Weights of a small GPT-style language model, trained from scratch on English Wikipedia.
Size: 12 layers, width 768, 6 heads of 128, vocabulary 32000, 110M parameters.
Training: a variant of Adam for these matrices, 997M tokens, 8226 steps.
Each number is 128 + 32 x the weight over its row's rms, rounded and kept within 0 to 255. Layers, rows and columns count from 0. Numbers have three digits each. The size before them is the row's rms in percent of the matrix's.

# down: layer 5 MLP down (transposed), 3072x768, rms 0.0327, rows 213-272, columns 240-287
# up: layer 5 MLP up, 3072x768, rms 0.0327, rows 214-273, columns 240-287
down213 095:102182133156156119126106113131100155111110100183110109102114108132084161141111131144125114152139092109137113067105128067172127204125161092172108
up214 103:125104115118139151140066129110127165114115230079096073103159152132131102103092107120117108108132158135134115136109155048152123140150081135073103
down214 111:095141113141163154184115038118166110104115184135120124173114145142137139169195173097151135135126182094059073053141148107093139125159127100174131
up215 101:148138145075098122190081159081104096095152138092129163111153135078117111133071118114091100086117135086184147111111088151086143144128108181109161
down215 098:157122125163103110105165114147116134096132078127130103176156146131143144123162128115212077107168147118090093172165120140122133096181156108100129
up216 103:057115109159164154039093084131093090142162132184145150137127148094131091108150111154088162124157088131168118123154127130173135117160142102137163
down216 113:145074078168136176099199116118158143120115088151117147116117111136158107185135137124143098134189103158126164160189122073071116128092184170105144
up217 101:120126124151119119161139086093114144107147141121146144089150142118127083097102138076143157139159099165113194166131155119118152222107132126095174
down217 094:155138181168144065065121107117065138120125141132136152091151134159088137108143161171088138133184090133124165144096151075141146082175106126105144
up218 099:088188119086124130120160116153114105124077164124093142156191156100130069109111140175107155063145067147093132122033111121104149172111088153093136
down218 100:146083114125130068103158126047111120128150107115147105187127156134123180111179169169183170156197108144124126128149100116121124117098095186097101
up219 105:179167110097141156037117113081174068103097122132126148157180175093176104150142113139110169133108115104136175203117063073139120134163132102118148
down219 106:152139110108142158110049162096141132118069105115193139106099119108126114122142101108147077134114134124107159107161109180150145123106159138118104
up220 097:100091157081091166131187143133075112186130149145107164147148163156118156207117076111138117084169018183101124210088197132157115112083158125102111
down220 094:115167109115207136219095138089150183152144115166127180134146140172136103113133131170127054089122090148145167148133126126130119125108077135195180
up221 100:087182147103155185168163088133100121145160188135116140165175027120123098157091144167107107143062122083164127168074134096202123142112116166080189
down221 097:107149178099151134119159067137151085122147140188174106100104140100116121141124154183161105096165080142142106110063158139082136101172103133105105
up222 098:049151180118073156171086162098199100189081204131130216125125185069082117152167062097110160102125074159129195156165116139153144138176110110088209
down222 092:160133128103122139155132189179141150074102116171153132153098076114171076141186166087140074164117075118086137113139109176161137133087101139131131
up223 092:121097132109126123168092120071091114200098165138112216092192153038111144102130101076131117104173143144182153135079097026148146136119037077113149
down223 090:070070178149143138126193102128123122126139120138101127130122105154146099125148148147098067182124149099086166154141078141132118087143112131173166
up224 089:106120178150126169149126176148101125185142207079106134142115085136134185083111167195133134070137114140107158136175105136153156179148206149099142
down224 083:125147089121131058157122114171135117141087162186096159155094145187081134164189144108042073112117066157098194162105062112170116093141089154141194
up225 089:155165133150144140114061138077136110141156145101129148121135153117073110120125089167060132070160084138174087155146088109139143134149074117118107
down225 090:123098102151127189086203142162089167160160179107084132145129122178137177164146035137101190145107061090081128134142162089115097123134134157157107
up226 097:112169146144113153208090149125114133203089193026163139143168143089109081099108111140103160134159097131146182156151105130130102155167104087034162
down226 092:077091135152137140132139115124120131150080132100127159139154187144126170154172069089130128165133141117107143128158166126143129109186166147097099
up227 140:117146131182110121099132205133129137166145116130105111049142122111171127088103106151168169074093113167140208170184158106120119188129159105124173
down227 117:087140151106098127181152149123111183115177170151163093132176121119135113153152129105146136052087123068161192128127116184157134174073132150144134
up228 102:215110133168142223166110135112138195158106185088115141106102150129155145143122157133141179147152102097122152133174113095176106188105149195132109
down228 115:062129118085105110090116149156140111114170145121209096120150169133068136134093087067125102108116130164123150117118146117151152089140111066134184
up229 092:118156208201086148151120083153135093137130104129153098153073160098095102124118089160128112078169143165109141152144157119093095133171140121118112
down229 086:091069148138112122129145120164150120092133179114004151101132115204192112154180195135222116106152095147075114096143110131073123133104106181103146
up230 092:131143058185115121143182112166106104154169122144197121092127119085137093118142124129150110123141087066132197153136096125120138129176185102079103
down230 086:065127143084174076168100109127196125137127151110107151141137107102117048090170133184157138131107169160136043116156180105141132081120146193146126
up231 101:134110086130087089100110101123175108117113138160116137120114139119101125111095095159102162126086132188151137082136152119149141128139154105116139
down231 099:109108207122158153132137108178137164078183099176115120117130122188136126179149130148162072183131088117112104100223140170153136117157190110194061
up232 111:114178113140136137142093080121145152148142160101150164175129136110100085115149153079071119122120126176175121116134087097130139111128138167089120
down232 111:110090101095145157118114138064152179136094129036133101116110114115114105148170186055142112153072134150138100106191133128154145140112170132157139
up233 099:082148181115078153131181127149091107183114144142149179136147114086071144140087138184079085124085153189192153140093112113092117095202103143091106
down233 101:111140129145079084157108161156162109157108138169108151135105136125151146132099137159135139140129150185098179063115165134172116115108164122144107
up234 104:127125172111152090092099149107111121096114169134117112145155110124120140123135124105100114121154120129136127179041178102154102148122156158101170
down234 100:149110132129166114149173109177097096085122090198061132143108083105071158161064115146055129129127129111135172167145089096124132067134115148148157
up235 104:119121109043120095160114111089136176150113162093095150090145194133187083158092100129074102103115114170138138151148115135092148148201104095106149
down235 109:104119089162141104100155163098131101056080120148128174150179160129159106157119171188091132078104115084141214065119162117088128157079136079144139
up236 102:096117167116125091147163087183132100117119139156124145027184188158111163103121123172127169122095102163152110186100108131194133118111085092114115
down236 102:107130130141139116190135146108173129178110178097118109135148154136103168117122196163120161122124112152085113139167083161027119158123111125078162
up237 108:235127104096169145133107110118199105083128152181108165145108133060109147115103143171077131086152176129119138148138137102157115137152150143148137
down237 112:121095098077125151064123097156166161089098145132143163136138171141154087132148118176132152124142209172097148102188098125089118182139173121125114
up238 104:104129129183160119158150074139116110084108172160111057188128071137098157143103106127108125121162115128167137136120151096113132127141123173076165
down238 108:050131140099102104144114123192092120138117122136119133138123155070105104097125069098158153105115133109070122141109082176097135114093102123097167
up239 095:148182066130173166105152130185144074141102144145153119153172160144125125124140110182060127111095113104209161173144090138160149098171118063138087
down239 083:171112135117153156126110172174086151054171091118084126121071097072105118100146101071153108128130157151109071113111137153146110206110137113169103
up240 097:140127168152102136122080154116141096114147191121133146121075090039136105107149125161056075104104143179159143157096116096089116156195098131065200
down240 094:187115110176112137128119175142110171121139047137093135163132084079113156109128104118127141117100147091137159072117100152122115136155214112048099
up241 105:186091149146088101103077114195129102179098142121147098123085118157155076149119122146082142056130076147118123150119125105148134079131087129121071
down241 106:170148165129146161188142129105141154126144159147158176158204140138141128109129187139151127161107185191089173151122112137140120158145129053109119
up242 100:043094099156077156128155127122154154181167161121167121139142059115121177107169164174162116159149154109146175081127105146143095164141142135123173
down242 095:184128129157166080076092125173187116105104142171177088095165217174120102176149112169132140062105137138139168120105148141183132047097157163158139
up243 105:107174146156134074091114138102133143114215195110125122168149098106132115137169167118092140136141065145080226106132149122097110175179172113157195
down243 100:162104105117102157137127121104110093122196137117134188110076085136086100157173109075143119122094159141125170129136132062098102127073066153118064
up244 094:213120179085117169093109118085132085144178204165102117084191147139124110154152152154147111171145130105129156130168051115096133132162126124106159
down244 087:132149169131130066110109148187134120082076096121157145188136151158092123122112101171111120186130149082122147178186135112194142111101000155101102
up245 101:154144105132088152037134168149142120124098107100130160103158155099129179102138106107143105115097112141133137169107192131177150140081124109154143
down245 103:171126143172138153136181069140130147073137141147101096101134099105136124103156111110163121129151107093079097154111130203185115097169139080152174
up246 091:126133143205118128119143140158165118187121168139129095149133072076211038079113123184102150150136128139086097113138102117126116151147076147105159
down246 089:201215151143196110167114121169131147162185131103208141136123131105188134122154127164112059124068212128136122111178138156044112148111154125088154
up247 100:187074160150051171146108122100202147186123191121190177093150158121172098098133138142095202115138146134191149098115045091185110129101051055151091
down247 097:130095158120131157178139094179134107124168159122095129144134128187124103142197124099143156133174148221119147080064122104130112107194114127119094
up248 109:048168127098078151085099146084080146145210173135169153156148103149125115126165097124097124094106089173105138157119067106139142118141106111113153
down248 113:115166102151125076060072144088124151170148143118134142159140125094102146137160147078121148151137102142107128128086091157190121153102113135136150
up249 100:154138141180138124094160193101142057127135102181120111134141145141111119108142138119145100130128115147133146195078140132128137143146147098099153
down249 102:157059178107091109089067078122154132114140166154078195104124132111116104177078116133165122169147174114094125117117105148045124188156101129103087
up250 126:131114115115112116132162117133158110175116080100136124131121201122105153118074092138125153096135071099127154136127133148078169189124179079157110
down250 138:123116089144134087135073131072067102172117152140147188172119074146099097149175141100163187123126138146115149089172127105118125131163106104060149
up251 096:102117099149112105134110116135059114151066161089114142173137178151109074126083119111116149148096134115087140130146071137147136095121077051115140
down251 101:112082125153150045088152125090116087130089163107127132188138135156164132151096151159067104110129110156138161149120111134107124164053129073136153
up252 105:128137081118192075143148145110115101151110108161118118094127177120165145136099103165054105081154161084144152125092129092078124126127088140096144
down252 109:096130138171158158098097153102079122157170127118143141101182180101111121147120174119139131168131063145180156156135100148117136113120133151108096
up253 102:156126158165080126127172149093100080118108155081095107102089100097060170120156160116173122105130172177155151082157114103158166142137092192114186
down253 100:170118119149157159136120160132109114162082057099113153171133135115115091155150134133129172065153111143119175113155124163141128129152161185135076
up254 102:128155132094106148089089101122061127188146132098123152097203160105120072131109096123081099092099137151120145157117152143078145178179139074126147
down254 104:146084163122120128126189119112169089106153145146148138153160119147124116112162130158143160045110133122165108140148114178106130125204090100108103
up255 109:115086133125154188139151125150128099170117146143094118137094191105139066145082098127130165138188099126111182163140132145108098143098067098078100
down255 105:195103182191154210135103118135145126082117160161073108116101139136136112148132104145196173107155120193133133147185126145118148158119060121175103
up256 101:048104100098174167151098188126089148131133132132094171129146155149136060083077164141091116131152151157063101125086161058127102100144080091097119
down256 103:095158106123143181131119094108126160151137162130113157129083081115130124143141149107159102118058114201093077156120162168155119110144143135115146
up257 104:135121098044152125145130128141101132167099097069138113129099097156129125109119129196121127096112138146130202101131142140140133140092137083146147
down257 103:135119175144163138160145150090100107180094126146160130129142127080179136116116092124131172108097189129116086113106104073144113145087191174130170
up258 109:114114163135123167173136095072085053175108140108104084128132140073138127165151100106160129109146094096159183175065106124187153109160191131141141
down258 115:154142124142153128062097118093131135134140140096077094063154117140149130179157176050149136142156126109141198128126098155182143164151146140073169
up259 096:133151117095122172132070162162082132156096170135134074146111087097134065151111094141146119090165060139075147106070144126086167160118155116108096
down259 089:123159151136097119103185114160075093135117091068113126148107131145157143224107168141110136174144169088109072116156106206113140156190149106121165
up260 103:101157146135105110106130140096141132116202178086134106103163147137189112131123074153127130143093109200141204109124084157076128105136162151141171
down260 099:084111159102150103123180159137111113190192131143161089170131073084103112174109173130114111075069050093146144140093105165065115140145115153069075
up261 094:150090117114152126144076105133153150166140128139097101089060206098066111104141165150102110139112109109152173087113131143112135144123109122112193
down261 092:151178129092134101116126103174071125039073112196088130158158161141114104081099111087108089126158178099104179156155117112100146080166116067149140
up262 104:089128167078138132112138140100153094154161200129168164161136111059133175128150050146106101142131141120099128156087071121158095172111124095145120
down262 105:167149122073165139086145153109111092119175223127144162185097096125139118132136129155124137108060153150105192123138129156108127111142116159106074
up263 097:202123107071139134240177066089119124109142163114156139133147064112185091159117094154097127124120103101173131149120098136066139131135099119078112
down263 093:169169160110121168126147124197094165186076119146101164130072083123148147158092163106115126114076094157083172176119130152144135135127195088168134
up264 101:137137065107169160109174177110105142074133167097107130166122167121139156127104098120163125105158153214186122118080130068085167126152130107121213
down264 104:138143091118097150126147144136119117119114099114146136103144119124120142151118139151142069151121146094099109077093097101084133162114152136151086
up265 090:147210114140126156110121157088124121129141142058116196198109082059147144133153139129183117118152142130170158135125106151118148140185145100115114
down265 084:103124132071125130150140090104170091102184180112124101080149077203104098117098146193088195139115114153127130097116135093109133130089122160115125
up266 097:150145116181113150072083097112142076084083119112068126038220158137158162141093153081105128117094092119160155098084146121130130143157161105172157
down266 092:110150165136163145102119125168101121115106168138111102040134087143117126175186133116141175137136161184094149145091104165091099186097115153114126
up267 086:128108078139126145147167090070072103134152164125160133116157122123102072178135135150122160083139114097169130093106170165125097119168187157122075
down267 088:144086131138117088159161137137126101100103089130159131090162049153166146128070139127115130189133098136048091144172160153082090181146224135121140
up268 098:143113096107142121093139087130181105150113129098026127031120047130196142121067130086075170109132136120089118156144086096088137170173122139186138
down268 097:132103122111178109128153088085126109074140120133105108066090147163187084176119153133087121161090151130155175128109082142118142131136121166137143
up269 099:121126114095079110124080163131105082187118203126126193145131126110144121119156085137123077128172059117196209169125123120152135211156047121124182
down269 095:180134116143122144141120092116119143105130109109131089106182096101128167153118148068119096157141081133095126193142124162196114094143087105211066
up270 098:131096133198159128148148111101133085182082131166193149137099049095096081100144097137150179130095146132100123125115143099109155167127099082144154
down270 089:116124106173114074129111135122178142109105129113083151099146128056109176111094180101165152083145064143162166145081094171152113179079124141131102
up271 099:166089084121120100139115146099103110113130116171124136113129149098142106097122098135094041037144143116198137124105175130176154121145141071138094
down271 089:168084104103111177115135157156139153085103078136111122098137163103130097079179106121087101154108122145165163113176105129149131111118144124149104
up272 101:150131076177134115075064120120118094165110126086105091167123127055150129145120133102153067119118081144163135089140145107112132114107138115136130
down272 125:159099074135175115182089157141160132172071110123099159097132133080115153111171121135181112169089101121107109085108035168109136087128114141113134
up273 102:101135157088108075160121165122133085159123091170092147106053147080092068091083068107063111127123070128168137131120163037108171154157112139121152